Part of a small language model's weights: no biases in attention or MLP, some layers without positions.
Each number is 500 + 50 x the weight over its row's rms, rounded and kept within 0 to 999. Layers, rows and columns count from 0. Numbers have three digits each. The size before them is the row's rms in percent of the matrix's.

# layer 4 MLP down (transposed), 896x224, rms 0.0917, rows 233-438, columns 192-223
088:554513435583546462453558471502512516463521505441426458531513483491491452461476549466516592487467
102:592544473492408476434477473518515511517563502487518526490497503501454472432424478438539445500534
094:504459464471537502591586494464545522404520567516503471471586485441518540394507513466516495446462
104:415440461451506551529434528507474430494505412483563490525455441510414492529434534417432512470531
108:536522488529431544451518480399526542618391562491561506504391543526547517547483521547471460565563
107:437453498486564510517569534537523439507459506487489481495485524532627461510616442449508613494520
102:595540581477488582455393496451529564501536389522486547521426603477524437494456503482553517522598
099:536473435478537503488548606452425443499402560407423490486530538560542543527507453449486585524438
104:532469536430545494544505573416457541539449469460449453568560422482466455585515420505483569506491
096:522486451420553489482513586573476510481412599450536464474584463371504536518513507393494522414523
089:487504533501414523552529494485515534480477517538537469489487560516421474569393437596447624523514
099:504485567544401459472405439527491506529525470553559500515558539545490461458514447492456505523651
102:532456447585575441423478520438568493543556491454440465518573483557503511405449489487600487430534
091:499489487550508555537496550498394466526511481473417513440530515540476504480495500485458547505533
096:662495513592401479563509432447477547530534512523464510533560504577420465541581538595438556523612
103:471518499518512558483493492486537523516454474333576514548603489525507515479519439452462517512381
105:556519523526556423585376465497490496509502521486518486510465474506458533528496434403574505476538
084:482527495396423560451440514480468586444455473545477506619507509508519553497499556492490518420469
111:545536569473493446524536547453482480522452490555495540537570554365411390516495568610564450388496
098:539469473481562496476465513451465557518483474546510608409532597459470394508524485553540543464537
111:440493580570425456513503484530440513462537517516475599525543671570496490519484477563523466557526
106:493436564498558515368424458479535502495479447489420531489559413448435545531639494504529480397575
112:518565445527555443547535488469389532508491565396440478570516434529511474435458550284416514523494
108:532411459451500512566466508483473446464567419529432532454517598487539432497463554527471533521479
097:454488553426560463418564466507427597522511586489488486546589559453566440519535500492520484575577
112:471484435472450518512518554486490526513528460497487455400482520523393492481429502692520405489517
125:542519526522432457447489490551503517527429489466471448557550493568498508473424524599424478497459
101:543605574569509487523510484500503478548523501536375627542518484468557449431491517427478567581451
098:404571431502542426515432558477465512454485537486480492527479458545554455495415560664518497508501
100:594474475475486388482515428509424569451492531505574474518506490511434554488515515412606523564479
088:483495448524471446466497456533420429446534446611499452544593441602520450536484476488426516489546
088:492508503404515570439518485533590503537422493515415465390476532560545586493549553658460365527456
105:477484597468438479611405576387619545496513580494510519525426577539522537447443551359522445405498
081:419534443491484494497495542512513580587529431496528479548392494568450472529522419450458602461464
109:503505541537436525607512508527422568529542511467527528544484434447494504574434538494534446540601
094:588449455555444534434502444510447524427575468514540547506553551544529446505472530412432451465423
102:484472517488508563540520448459519532503556614451500640448524464526554474496541520403469558413489
099:555512483504399525542476634549458574488579550515441486484543538523538568446521531411448552531468
100:474417505493493448559543499529496470574517461454481491480438342589520526457534531417477415438476
111:594563500524549444540478451503494519473534536566521509487433422573507427496597550602415470474473
088:502497598496661446566567533484469490447435481484554522478545500463513548462536434418519433525533
119:471524498462469542557490490431508482588528516520503560472443515535535431387537498621510540560512
089:468480487494514456425365371481648492477496521531484488484519543561475483474506552492464530499412
097:535494500421578536503476425503572429504486494476461502479501439490528556477549482503431532441550
102:573500510475533445408483459448479497379497535496486481536431470405601509511565503484436606551518
096:506521506568507461390535427424529478456577497608470563547415467559484446472611505418476463459476
107:419490478457476478604538507559480493456507464500503525570558554437484406506501426418450598566454
092:541526462429453501512520526503623532534513468438624512565528513573528586539563456466423512501584
097:468499582508452453427464450484582478428506523526404520452590492522556533516568514363494511519508
099:552462493468495456473601543425518401475519473508508447527533515441444388480427519508498487542531
101:437543492474462508533462495462529448451469517578509554437427523423480512424595487519442522558460
109:512516502521503448528596464451595519559468468489481540514457441392550478572472508461491565459471
091:476486414523554512480523452522497506471503491480512516593488452537515515546425454492602422574458
096:544516512542507459521473471514570454610548516429505451495554488533443465501421509513482540504468
099:491476528546520506496635455494495490458400491520441353541551457671400532433557518540512465497568
102:569438423457394494484549551488491373490545483529540449605426475630452508521520421398491455521475
111:450522475467582501518479560484584537585442564505505497543500460551557457626559495472386491493497
088:512464465431508501476501551468498486484520510513517466619476524593486490513424526650531365538476
091:609518494488514534441524504426597550510524505503451464541578580565508513507488518516457529496510
098:430531477406479469472488448509490460482408581541472511435558517505549464516514332450462556536382
100:457539451492486485407524503424524472454476457406470510633401523444577482475487560549472505505512
093:463495408499487422593520484431470512544491421548464629543409514489482546463525501558515534552531
105:585462538476465521491492527596505402491409515499534523524477471441569527407513489428550540461535
119:503418471470459472466385545553451538558469502406609532473458586494543597471504509563499560529538
096:470471512462509513630488412429489460424462511552549464535570521524475517498426439570621510584419
099:513553479557596517544533564478447481525498443442520476498556549473678415457482494539417418507591
118:511463518521512466551568536453582506539476425532509547445476579523420382496504483522427617557530
092:490494532494476496461484486532488401486517488429507525509595523483539518512548504520444494497515
100:524494480565527474471542537520485523459435518467511472512433526466516426455407475400499543517526
099:432482566482521473539573530559413473466509538527479491510439530559452538491417492579560484559504
091:505447532481478485529443381574488502471457474481501479485624508550514526481469444578505404592522
112:467507473546562509483471506532532541552578435390422492461524517537512528531499506405597524430520
100:511586461482520484510549493612455508489588564510457441527492453503520568468430437446479459518523
097:369447514510433507505499538453503480545509539502463562512455551472477549473504399445467533447529
095:517500354446587487540538506575469616423522509530512546472500563541567599455512433513488491523493
095:466401493521557420577482477483449475535529502508442552619422524518498488537512434510552540457460
095:461448442565493421427452453526492469625611507479381554455494454424416550551525523520499495504542
091:581505586553445601484485473523429455528500573378455458559479463485525454453459487418536513518555
094:549561466550502500450467456458489605399577565494480517392504465517440532518504542492514574570491
095:499535480447597510510539490540588541489489523492459512565548563545505500501463510418537482472591
090:507549418495431496533534564463551453515477477577458447461512442475435479476527507648547585507512
103:481519369529531577495501631471499463415510529512481456533529596585513511536583488474512423468552
093:427523465538545564456561507512474461492463463444436465531452523440510502471507502565547498528471
104:519492497487469528568407514445460475479563430452538546557494509543473510585597436555525451488469
104:488484537476437451542484443544442577560459507545593520517551520512517432447442517394472493471479
086:555496561529443457493522568459447452451494501490576468501508430510463526471553553438517539587459
098:402470564513471528506483488520396523473514483537482535528480440452480488482575496464494411439474
106:510475480495531467454453548426357533518533469504598461473569497446450492484530493533489570497472
098:463475554441470565536561475452490409642443466537531542453411510530477460519516512430429510505559
120:550487579466567398447437504446556488548417481502409542514463590595444515491536482590443551589504
096:499499537547523521437537489489464455419509531584447555504524526497519506509547618675585491523588
095:553539379443482570557546528516534477469497468461525552516476493555413494583513499495497594541485
098:479445495453470521569478431533451582455508456659475485524513467497496528396466596578552613473462
100:507526503559552522516476495535449388431514455540556458556517443387512489411497498548484455484450
102:546562480421517569434515511472595514573446529472468460518485602416513493481471460566458446516506
092:478552580434431379398620428459496406383441483513523498455464404483530476466460510482544491536547
095:532529491501442384411602537535481440541522409481517485547483616464512480426416474625496483563444
105:540549384597464576543568557477529585433529438566511493578428565468519418511473469402590502559507
103:447494533494559455454539480514542508464513520534493533516537541524531568446523545639506430527387
089:590586518505423507396464408519480389507420578521570510552460506530453461546403467596438445528436
100:568461455486442524521461466456452577534510449397542543564566517493467475591515508455459500540589
094:520475502535499583586454525534581536515435493493525411507477478456565484564460426552481436549543
103:577477431551516520539457525488561502537498593498540543363538537465502563497493401445384540559570
086:412484461537548466514501519558377555527409431493476494508526524543490560529517447385532457533466
105:484454541534474393491565395455465567522500492542553456472599511541459565515523527450549482398636
086:451374407528554433499474513468481421490432461511593451591408502533435543434611455575429589532507
111:421484587542500390465557525411556522541605470499532543406539485523442456554474551538476477533496
105:436472451488568469530527482371597507545509423533464554555497549501535526420469481426419455511520
099:487518558476459537468505565450556417504508521545551532510509466483538529593533474504410428524453
093:495487493606501426549510561501530502487501522458484473485534479575448496551498536489415550540394
105:493582474507439464459499475456553526550467550519427397514370455563569526438533596637496538498466
100:549536395428499446563423492560456461553475459532541480421534533528510416537509547481488571570527
094:524402561469575514464507472516500507531507450550604522522553476575456531441425591434387562498468
124:412470540483465471616428522523498492488483476374513511441560542583482502539501506662518504459498
097:505469502429524427531538543587567528523475481479498485485421474545560528538493580683462456522498
105:484509430622490542538449476477492449471591434476558423454459475484497513417434464518474516450471
099:401452583481478535482565448473451550435613497584509528502396510511592489457387477499522576457447
094:515490474481436327560589560494477474438598473448522450472451529460444516453452494514431558553517
108:542477468446525479519574477483505529532446443614572462560517446511400439549512554573512537489442
092:503528507590515467463546487498551521514514453564438434448578488538459460432458461505547523574491
103:531517462490516341587431424479542505504467596456526443544511468506436499532543439414562474420505
096:486420420512485511508577636425455425549503492466509406538469581524521564520489491551441412475528
090:526532544466527535531520501479426502424474466462521501511557512567517470537508484478437470426379
097:495520503478475475537566517577466464556496489415444519483455508378430442579549519611477533499622
099:522444469471497493586569480541492597580473479596561542629450483415575584541514528446551552408480
114:576481457607511447447466538462530528528458424541517495584560484622501423383393485676495490515527
098:459526521474502589527502455524581496516510473412559469583420591519514525437482540384557466521541
093:567434467440489550537439528550563464460408478469520395574602521408466419525483491646438437473525
096:482464582559517394468393480485502470446398504523463544484418506455561485444433495502452461490482
100:468445445493484478463510556498679547486399526525519499537488462523487549407566522533564536434438
101:510516470535501490487562490500513564461466431475539437506555507488407494479441476595460554487494
099:550448469556509477637499491458563432463553653392459503522532538523530417523465524498453573567582
097:438435466588460547451414470509587453500499522444460576503412468541497522403481438575488558542503
094:564575597493537431479487510551415454430431513429482502432472428556458468563566512403464478541478
091:550484580485403549500556407525615525472526504505596439482489496615424537478482458548497629516324
101:499441537361483422450530442502520465525529511528492527515564468512519433471564538500358536535423
104:456495527567520517466492472592461490554562488502418516481509497613540516489474447557537469445439
089:493422406479525498539473525523432470417493408469447499496536530460511582522503473555396471547602
098:479473513520528475475488462520515630455513388563402551480571493501440451634550488427550485427511
119:595437464617438507498494579458532486565495507457555547411510469393485499534564532499553530540463
098:540530502549449533519476565480534626484519548477498509466479546570470521519571558367479571462479
119:439568470536418494485457513442656471504552501500420474456548516561509561525464452439425479502600
103:415600533573556509486474490471460467514578546511498519441595562484461570456509545471540414543457
113:568561484514516563542492484487469527463513484572422587415445529537583515512476465488434384493535
097:420550522487491402499526544565418594490490473632572533531522504523568560426477506625485498528498
104:575451372461566421481479438490468510503600456427477488449461505525438534469498562576510498516479
097:552460484507542495524547523529540505538538469542486575524515466485506456497545530555504510445522
102:433404588472486538401434537431439424508463622488520426540512492479519445479464485472527494554435
100:475488524475494472560492507542428498519511574477483540539489528556589498620450499357568536513458
113:522556581461510450534409548485490508507540485530419551525507390576470460427496521471496428522471
093:534539403447468481479507476547545556501554557481558523538504509547581534486448513461519407536501
095:447461430468507475538568432429439490572530494460485520419538472460551512490469602527560533421490
106:616520472567570496480494430543531462476474573555529483493584545587415506460427508662465519464474
085:515509509484526523440529453405480419424456475531520462576505518492372489438494524526516519574467
092:427391625442386467532583494460541502510577536519510551387376484610459571454488408423519592547494
109:432482505506457477515495550533592503503405433511529472556502553421405487552501558547517454574435
097:534525567532533496442458385582450571430544538540535456548453467565473526504532546422516473542533
090:504585517508433497618479544558547499431501537420463522430595539496466443511525585545438490516574
115:500533485530491474479447395602550504512455611485517387498491475518532547465425536599513521514519
091:537560555507471507481459349520543447584500437522508515450420440577409512509505399459470483498499
110:411392456510364465554350450465481570491397467546436506542467436490515546602544488465518566445439
130:513498532511491461568576519533494500557517472544428552518496408568542476543548549496422477449521
101:566433556531522588486441514589605491497428485467602413464421551579486596516449475475516478522478
101:373498575573427528553519425491499514522538502501498464534564498436417503510503462557577518549531
108:589503400480483500430507503561495477479469521500511519556457545513444503513426511510557537467538
101:500525446528503509612457520424540518462515450518458475582521535522581400512555586536526527553489
096:494517520533548500494586536483415417538448557537505498385542544577531510452531511456497514498517
099:449642448480458545486491470514455468541490451411382473428507546566533493491475526573492471444502
105:405541571540425503461525429507542573443505503518501481473462482497500421624524438488501462492519
104:521528512510471451563519540504485553514382534469491520545553514502451520444522624506417465478517
097:494513486428549517524524479518562551514544461539474524433540495496509444518483503591502513452592
104:507455544588515540540495530474506587414463509416436513549415402544524430403524411412514542472522
107:405552513504465546454477488492494411489570524483461445451562485539549455509483462450494542575488
105:582488564467507505504538493491478562541473421588521413505527547501540465557551452447535484573459
101:498476495525442515490534419542492517457379509516478471411579495516547497556467509498520482472568
097:460455488527534587561505490405524569532497532509462521513443478474485440395449497646492573427498
094:447494477510474461542428389402498512476515547578473472510501504493412599533568449454549546650507
111:436519399463409480580586593471532508460457442627499493469484432574443513513537569405390529550489
096:575492511466541507579460529507457542505550502497577463453385555500514518440531564544560477467468
095:527376542600460480425585520497416490503451526536391542396521525445552538444621438550481514636526
090:420485557484544405503489419554492455477514571518548423556532579495508538558471493401451503523466
113:425544564527430515485507523554566430520519504515526416420482529527457550375515510694607453460495
103:483438479493452536364475478538494473479518581506450488498504592392473467471406485657561449378468
104:514453502559373458527536420495417504530438510534560519496441527571483476464511471410533643551442
110:580520412558539490521521498502436453577543553562589507576457550565492428446427466490474485469550
102:483424593535459534512486454516563490365504468482507471535465493417452466453513471557516513445486
098:503501595470458561501513521591559540570475505573482432575536526411461545557412505588585541482413
097:497457500381531498560433514493540547523600423406525578476512452525458533462536519450502469532566
096:499526565504464518438404503495524460539594547472556537451536539536427408526559448441489538543543
102:486486502577484590518522529452589419494507426403470564487425468535567475477497504448513587538521
101:498491509500521567472424499525563520502485528433517455462495467454552482524417482440545570482570
094:491499525458485497475395518457543395564523430417555566571517511538567513494494470632485544572501
086:522526469533511558549520482515462554465492496382461531550469445512504573529469432515432507506534
087:521582512488474519458515524542555548535541514551535563544453516541482455412516455380439562512434
097:489469525451483507513505523473551555569489478496497480443560528545584508484488562316513524519482
104:542444490569430511462475470409505559484492495425444518595586475486547549508518428362426492552430
102:512521569539480535522491554537424504544541466506518505443590589435492575422390439521490406455511
096:497514449485494533551553473563469497471498551527506443511479622483417490475458528598522428457541
090:544525501470531604439499537547463463540428509517530415460404533564469513548454514441449431479444
094:510547531441464531535495447533620543466471490480494504522513448489387484572558498555401539457588
111:479578487565526599489469441478588459495498524410486453459502565535531482516494552546478574455470
107:510497539458524486486385500587503457418491547493530502503543492490486535422450496568480559494548
108:538575526536509494543484489482507505511530445516455538450580524537503500562506612530564476493457
096:498647498547375573575425536436466544593470470440421498415474488414513576497528529486482477410473
111:509545489508453421469464473456497499554451519510507578447588560528389566526499545589432483569500
094:535540516440535555444473489515549486561428497490569429577413506486480563497475558620532446426592
# layer 4 MLP up, 896x224, rms 0.132, rows 234-438, columns 192-223
109:506466513601549544457417461457557433439502538453496484529463516494566491458491573467529489530471
102:505415522499497551548482579478445381499443470467616569504462565541520508511412392579519453441489
113:525485444483489486572452476490410445436490493463534534518576485499461620494524416468492510482442
097:532597504374518447595457453514457476492598602548541366449518546529520514465492434440404528538449
109:467500530524364534518593573565456445411584495519484460549509418461458489478498550560573598537434
090:536510441422519556393457509574485489435500491475493574478456505451436482542551419470524530536449
098:542506521481532423512552457602457493458541539503434483440477414465450511534529536531607411527370
095:466477495547546509440523469481551486536491482517464473484403505472617543539421434489445526484527
111:613665498482462444541478511536467505516451532471513479446490360497561434483473501507530520533542
093:517564493452546492528542519457446468460512486500470579526502471488486580509517424495482536538412
106:467487465513442434522521529435481497488592549552431499394538515492504515401456572536409470501447
099:438540481476479447509561526408473594528467457530439448465551496500536587384446487413455480504516
095:506530433466476531479483467490473478476491481582537551450478474532435518475571440527509416593572
088:504535445492552526475521536461397516490550495524522459561541459526437519475536534476499529471494
116:480538490585457555492488581414573491500492527509472564678439464447546496552439470524349466383425
096:426508559471526496582584466566469493527434524482550543461555449469388512504445508499546554501426
096:528550430506586479457538517488557412473597485464585490458559456485515437433505481502568585492508
097:530482402566466451452496399469436411514515498565584581498498495403541535479501442440491482423523
099:511459523421443486459398508430585515454488467533511472546579516489549478509459481431538496489499
085:420521508469537590501512483448405503491591444561578495549520398464483567505492491461561483502508
101:496467549561464568431533549487467439564491509489480524415514441612575534450482497521490566478458
102:466476476466497468461506519504391509530521523509443474524534429490593547446470523430501437540465
109:490531492480536498529494634460488418459554426506518582425541497494515484504568465498558546415492
095:591432422527468531525419590492472512468476402484514479518513504459474493449539441506461564494466
095:472442463468599496561382517641484547509382486512448468495436531525413509453528482527507563429508
090:501503508572529548404529465439441527404500462509458510460523558443540434482470531572497491467458
101:532567526532520481464513585507486489496548518522504517510543478500479450381497478478466449531475
098:537532536571489507451543528512453516535467714476528547555454437456530519504508475493537507522461
113:460451530588573426533528607496403514395486494454545530498540397486517571547546618539504557578486
101:493511492456490531563518469460472454405524420566545478436475468443513511495512485408526427437501
096:449591515435492540475523521510423513439446503482404484579531511512587542576512530536515491481603
097:580519574596554396676467478435438539474449505540490555431554481642496542501514405491544463475494
104:481523467496475509465519496472486539480551516504519490479443438513467502499544566471486462498524
118:543556508478557607575528534508547523592472424635555514588482450535557572510522605507484485542475
107:456446511480555519430461531468577454476463574460497521492447469495496502519491536493439453578546
108:547601464453551511493532386464463512413536513475452553529464484537538496540490514512442452440545
108:562433457552527590467437530422438482477497513489441551505515565498542530469463541496553448490460
109:424519496501556535452568537550498526458493503534561456464528449466577467496553367531420518509524
082:404440522538448601535440612475533418521436481415460523423436600499502531510570539491554540445434
090:458556420482484451439489481482551502557424480541475479560460346561472541475481437507531514560564
100:545505469452509534534495478544530440496465572470461446503534405584524511586532508517388469504547
104:481556461555559484447464489525571524473481528592539478420385453527493490564487518528518492535564
091:517474481514463521498640535449502486476467444469463509509536518439542623426460544459489471492507
083:563526513437562506450514462500533399552492437580449506555577517523476513436461446376516524555561
100:461485556557503497457499547532508485425494518439519465565420500502452504448477475539569480500481
112:502444514448559505499533455478452457472547439523549499482592496538482601385476499512421528504421
109:458607409526526502515514436446504446492510519525548470503443460465542410548477512506456507569480
109:471517523535442549473373479562532459375521531442516537470438609559542434517429528457511418570416
089:429443502532467441491469548489489596504420404548562524415450514539510513490573506444448502411504
101:501460531467481560504487514467530622480507572524518522495475470583440488450558501415491505511463
097:444498502592440484446418495517473574563454441419378522548504397546540523498534501553521591570492
097:433473465480516504469464535482532513535524554496522449537582408501495486534471427472579568480509
095:520502510500456542392497526419451549427475535404472493535439516523498428567435569512479591447429
101:528449542503582529531514528495483452484428467451411449473445564472554444450498506437493613531547
106:488457464474530496543573536548441514531551586492484400489563451410471392501482390468402483553417
106:517588477418550540410467486511520407512558527471601396436546584453485545547497432455529465500378
097:502476406450490368554493523533472436526517474561507556530442515449463554511511514513504514518448
088:496526591405427584463460449426477511485487512563487546466544548498549495461582517469483536512485
101:525528535519503486482632584593458474442387484482486466499525440440617577634490471476537521563466
099:500505473552526491452451502461510500420442520470451391493427554476571460515484490580521544517505
102:521598535519433497483513519462489470577585490527468464491451454425506490508558482482449581468551
125:443462438612516524534516527546556516460566530450589476457469438495548475430449456537479474473533
104:527378438518482540564453534440523460437426536516547533510419532458502497505471518502532482467496
102:527517534503486447556438445413438536518530446426468517513447453527460498457495502419423538486427
100:489475501472374460448557481532499446535539501519513499508452535583479552573500449486462554564545
102:456432488542497465627636524499517426534493539587487426584543403499467358496521501458480527396504
102:442450567537568523553607509565442451531552616504416523487552475519535550485465500431478433485495
093:470436413515467434434488459525416568515460498441524499530522579565569530598559543519476497459466
092:436499415455534464560394379484446543552512576529431410466455528586562472445580605455556582564484
099:448618547483574487499483499530508460502512467603532501577474465535546462585561497425475528559540
107:508477521550593501555471530437436456499515422482544495539488452514480462459465436545477485471539
102:589465528566523512528491511462545505392477490537560477472505472593529452544517466427466533554502
116:534562446533508468524501537462453494436525479498506514625461448522561510545513505532479491420381
104:551519560514505470538441515534518466515509512502489534601457381479563496518532537557463572438484
097:568530482536488517469462443515539477508506529501566481523546398530453546508523538499482480580525
096:423520433401518525454524556456484512492509541543468525496483517448568539529506458456506581470436
101:485510561501379572478480533518491521506373556582560496498482538562562550523543587450574415521466
109:532525494507465449446511480404534549473584477566458455525424556563540503504560533515471496466549
103:474508425445566485587461559517525512495454602440464512498474560517491473489458444436519593510610
098:587574469434421500514537522551492418638387508579398471597574411433552456496597567464462518462534
102:532459408559540545554508585452534501409522552486539514501507470524531519587518477458575447590446
100:519522485636466544483518404485484431348516517444507502461542520453488588500462477496431505501468
099:521475517569454472467502575499453489398511467423532438351487483395400475478510498518464425512509
103:517594552516491516676531481483448545449423529485507480521467495553476513469476488426570479454407
103:463478529557496433425513507490578527524594419443515537481438527551483457494516586484506501504537
102:431447535530484489514456502537453589532436537368544473520375508545556412473556449416525486496511
098:486454439579512516534469506483518492583525524481608566445553499430520451533576448449494553482508
107:516542483575508487449502510538476493455510512551496489491514556593475623463514479510539570498414
081:504496475592537509500418473492472444450499488527514558619510502444612484447494487522505462491472
089:476466474608497482474432564565404489503490491511505508465452483519543546462505531482463517495407
097:481540533565652488477502494446568468520476448404486576431471590550473495440542503451497463586485
085:502513435413513504456574503406626485505541554515516480538526395558480471551602519520490389483468
089:498536575406467565518547481499450554465515512473433509420493463527492475502552424485536534567451
089:447424611614467474479562454540468439425510455512567515467518534486513549474539486474555548440563
092:478386424532479535540569548514427505502562595509585495486460542351623531459502452527527548463398
103:470503517560593450503518460505558581521555541472469477423506521454514553534443531425490415514455
109:534490450589475479518574413518475568437548403459397437496484555483486560505562449452454456504491
098:544492509529516546533524557496490542531583558442466479474430472482546512426445445511468475451497
087:517484551522462484453483372470498459478476564550587518546522491516466482448511412497451574449459
115:438511463571464539541429394503562591547567529483408500545464438429483495466478548528520399561602
094:587512434406447579426595537536562533484451497506658603526414561522513505533436489532567467459525
103:416513516514503575474528473550521493447423402459576532436460491530459520485439492472531570572500
101:492522411499459419518499483458513534511549491487590510582392426513483531469471531481599499572479
112:505516585486516504552438455456499503429549558517486519494467435538469503501516477477480560467512
096:488526370497477469506650454524459480525493531477510554409452467499479588536526467536580527498510
091:398399530499481580539514485606470432510464514509485562492462507513510516533496488429478501503429
121:408515486504541487542522458427495564586550514514506498474479495480504481430548480511473361474387
095:488380498583511435567505532558530513552489553532515482496524537461566453531505471501533540435512
101:532480507378510477527557552559462460492433552541518382540460531567556512542549468498490528440470
095:480522465433539442512596554545615566443519476486495511568512418470482490448502507441496554481487
097:471554500500591451482479474584490462453504523541513473408474542427508537463497556525520553499580
109:494533488570499479431474570469576428549525434581516584526490426518510476559501569524478498461536
092:443466604443533493540518497496554538561428540477557396454539507495496462495486431495591521522555
094:485507540446539420485482547651489464472530521471498570424454474479537504554477467541494483531549
097:529411574375519477541422502560510586461478442425501413499528508534546513567503499494499594535467
104:555508520506422420587568501552463471483541462485495520485480430479367656545514488472516475549535
099:456485534512486424401529480543393571506436479519517549522550509525421501529545524470576553549483
096:439418540439444459489476545598476554453546505475567503572451528576540544520526571478473559580519
091:502466494502461443375443502464480548494524596554550400483515503499554455509593552567551554381508
116:459400623458493499518424506514468549453515476505483489477530506514498487470487517488531403458482
097:525478445450436470512554604468541470537469542443517523503467557537574634454553464493511436539488
093:557515481517507483485595568500508500575463571483465556568462466429557473494476499486495448524486
102:514495448561561435492437582506499510490548415452541589529605488527518552509474446482528545558481
109:454512516407450521503471485475622544536533531439481489603526438499457462539533502467550514516479
092:527510551450452453552591508517508515455438436485569493541517591598552471367465537510414444399510
107:502587609531546512559562478501465529497598490394572452549390509488475588519538513558539492454396
104:480569498453571519478466423567451498432510533544490504460416389494364572479456492548545525477536
091:554590515523498621523439571572427493589491454494539584536533398526483515494538506505484541472493
099:512432468651535503538450554587560536513544448444445429468550449500510431531522560448507536503413
094:497439459419458461454559459540448483485506491400560472385444436448451512614604517488560464532415
098:421446445398480487525475474467549460508455621490554505453553508524598501465555488443433436508521
098:422479612479516480504476464502433517449488472433412472468431485448461474509550520469477561529474
107:489520646482619472469474506475427440564532434477343515497418453469548505508446493480416444416474
095:490500337447528474463573452480550528516500504438542568445560503468443581525430453444482451569468
105:529490489442425430469454525443460505494583452468504590537427533504554448475477562520385568452524
107:480597500469527539470477447587538545550418497473468484519501423484534485597496424545461499458450
095:431509453460532536488473543501439508520522450546488447532604571513500542487540458439514411511501
101:503572491447571529523502536477515507476500487453564526503612512539498473432579472443433538539460
103:445455536574461558470556561467472576487458603522532545583446459492511548472530481478544499470506
107:520500574535377471463490424595498432463505457637539535372476501482510527464489535419536468518379
104:493514475518545522511456460508471447530543596558534529538487528554419489488573422512428434519509
107:544544391477525427426566480543405423525524379516554549433546482505484401452572523545513569442510
108:508478484566495521516486641387510426463474473496594569529452472519489531519519476486444461440435
095:507503489599465498400621523454468491520577602474591538505466463400493441499540475554592429502512
100:484410501532548448478607586461544418466512560428462566594402505481473416551523465544493529481481
100:474530541502518451517433601404418497488535521478525360606449603536491544560447536392517478524473
103:472538446445543512437468441422490549472424511511424498476492520561590527523563463465419559522528
116:490513606548472387492585573495563554520485519537473518515461546504561402527531534429487449502506
099:469486503513472418450569521496456505524533606440507534457500470481500535426514528341510519493529
102:458484587407528469421575436489500536426496534496596414463477565570558507502499501536500410466507
105:436489501504440586528495527489467527399543495496492537460468493480514491540486485508480550446554
088:490497436536434502525507596559494479570464493549510488579524541405587565445499496413515509488537
105:493549454478538530459482527518646397513509493520420466531527417497554503536505621466522425516444
094:469531482507575444435457467603548424506447472517521429424426509583522548492524539463599473492569
096:445521536504474489567495469427552427477404532415442485500534421554396485460504510503484500513564
114:489559427573476535481508509469518562536543518488492386512569582441571497530614471433413571423407
102:516471539604465511524477548477508593497551590516484524448546497604518456459520519453485464478492
107:515504507559481573440470494441514446551625580545545489480498454559540531528628436471401494504560
099:448544505537529556545323471483476516594420469576478522501494531511585458488548474463472532510493
105:457530621555492396548431452485516514521413438520501584504501431384552496568481493513483575502439
093:542510449570598473404614534530551439579549543475491525538560451470507549483471584548531499444558
095:573470475438448495498521553482498548478545457462517495469507534466479503427580502447491560483541
106:516451527492537378557493516541514537575554529476559431429478494492504459453604467503506484505437
109:476412469494467642554515436398430490537517492550498569400361513499575485538396493524556604496435
112:529492444581552469554379555531538511517623517506475519609542500501546412441479525516567512478479
097:546441478549476535544377530508584506564470485475495396473490478568569501539492524523470494524483
085:461451402540557443555536410473576495462520501506425551469574489532484495560505502492515450485474
103:543555428473439641441564557568446528381527548594525476501540480467544498541418472501554473449481
106:433551437440492548494518446473552530588395477449534520493521472512530463549599475509481565490418
104:468403484519515484480507450522523482546458508469578444625562516499497474583519531421519463456518
108:505544507487535529514498518547504501518505560424603476516455476527513500477523419459552485559494
110:472538521493530563415497569414534575403570476537526364516611515469510480497484575562486586526553
105:488463506538584520416522545527423531526516442383489605483467447503600478555404488551458548511492
100:544467469503593486542488461586528559505384511517536531584511533467592539551476461459506486393503
086:412559509538494501597515506480519473450454502457467511493508443511539516542502503571428546501464
096:520462565524497489419482484414502485510606485478479478515506517444438419543535473455524417479380
109:446408439523436413445495503531578629488505534506559441629559457540590486515464510484477434512508
102:566589472476460476544463419576497441559562521486566519539419459508522500577507493531510558522464
104:439521515523505511419391519642511491421450454381500449601565474495575361513502496477512583560435
107:422497540440411417456533507494573458564486506539493516571498538505456454492581513483516531525561
092:432469497525466432526583464458510535523529529512535480560500527408467498612502526542527477544485
098:525453522423523557468435513605493528481473556428553518515498493537505512490496510540492439591518
087:434446569561509595442551488536501527496430581579514559510467490520495500498507481516589525446441
101:514534518484524493559474552443477566454516460474584461625530541503524570506505534489510555517544
101:505419493506476553423585495528474510489516477467599558468462527489556488438519514517475429468454
100:500484457496562548495565462545537535567421517519540556508448516391537533541456455465442446551457
100:467515479467541555456427515458481524413605490438469470574472524552529522483497574507537449489425
105:525518449590502463575541462502424497451501495533520465478482426482534546495490441441563503513436
112:498436588602444542486573498475481475460447564468501456534476474449558541496494481445447584503541
106:511513600477432492441567506472488476505396533471545574569503535525466573546523599484569429372587
088:479508465487481501492382562510438559519549546482502507500526531530498472402512535508472550488627
103:585538475492509422575575466566529455529535551484526476483594495525498546468607463424580604504480
093:419413474467580518534455515441495416570437519485496444538514536499499511488492504559539474505414
110:473597576481408426481543501504389545519503440623426412469560460576575477470558499538513485536543
108:603421455539464507430545491581492514444519416502504532613427570382428435527560470501495422429535
094:499537467495453503555564557470500467473562504468517529425501475552479502544534516510565531534521
095:478494514561526429588511530438502424461497556443523520422431408377409472462467431472435436452524
101:440422441479459564480489472453417415464397496473568416416486447447480491429564514558462530554458
088:460442475552510607516483393485557457560556495460613507523508556473582475555453499582546503537481
111:466574613556478587423594549453449487461464517505437526606461410408483537391501498495636518382550
095:554558451443542467482466528552522505425483563605554598492480427418499575412359445456458461489527
098:343444581486437392511483515544539522531584550442429484443462418401513449470549470550494462546488
102:461606447512568496560505510501469519475471447586463443433530461534440415539469513483476454408569
079:442540454471566574493518477533604428437392510494542504499525572467572508535401406519525536476601
105:519436483450543563399490493536490457579506453516461532485478466501494461462509459496558470485520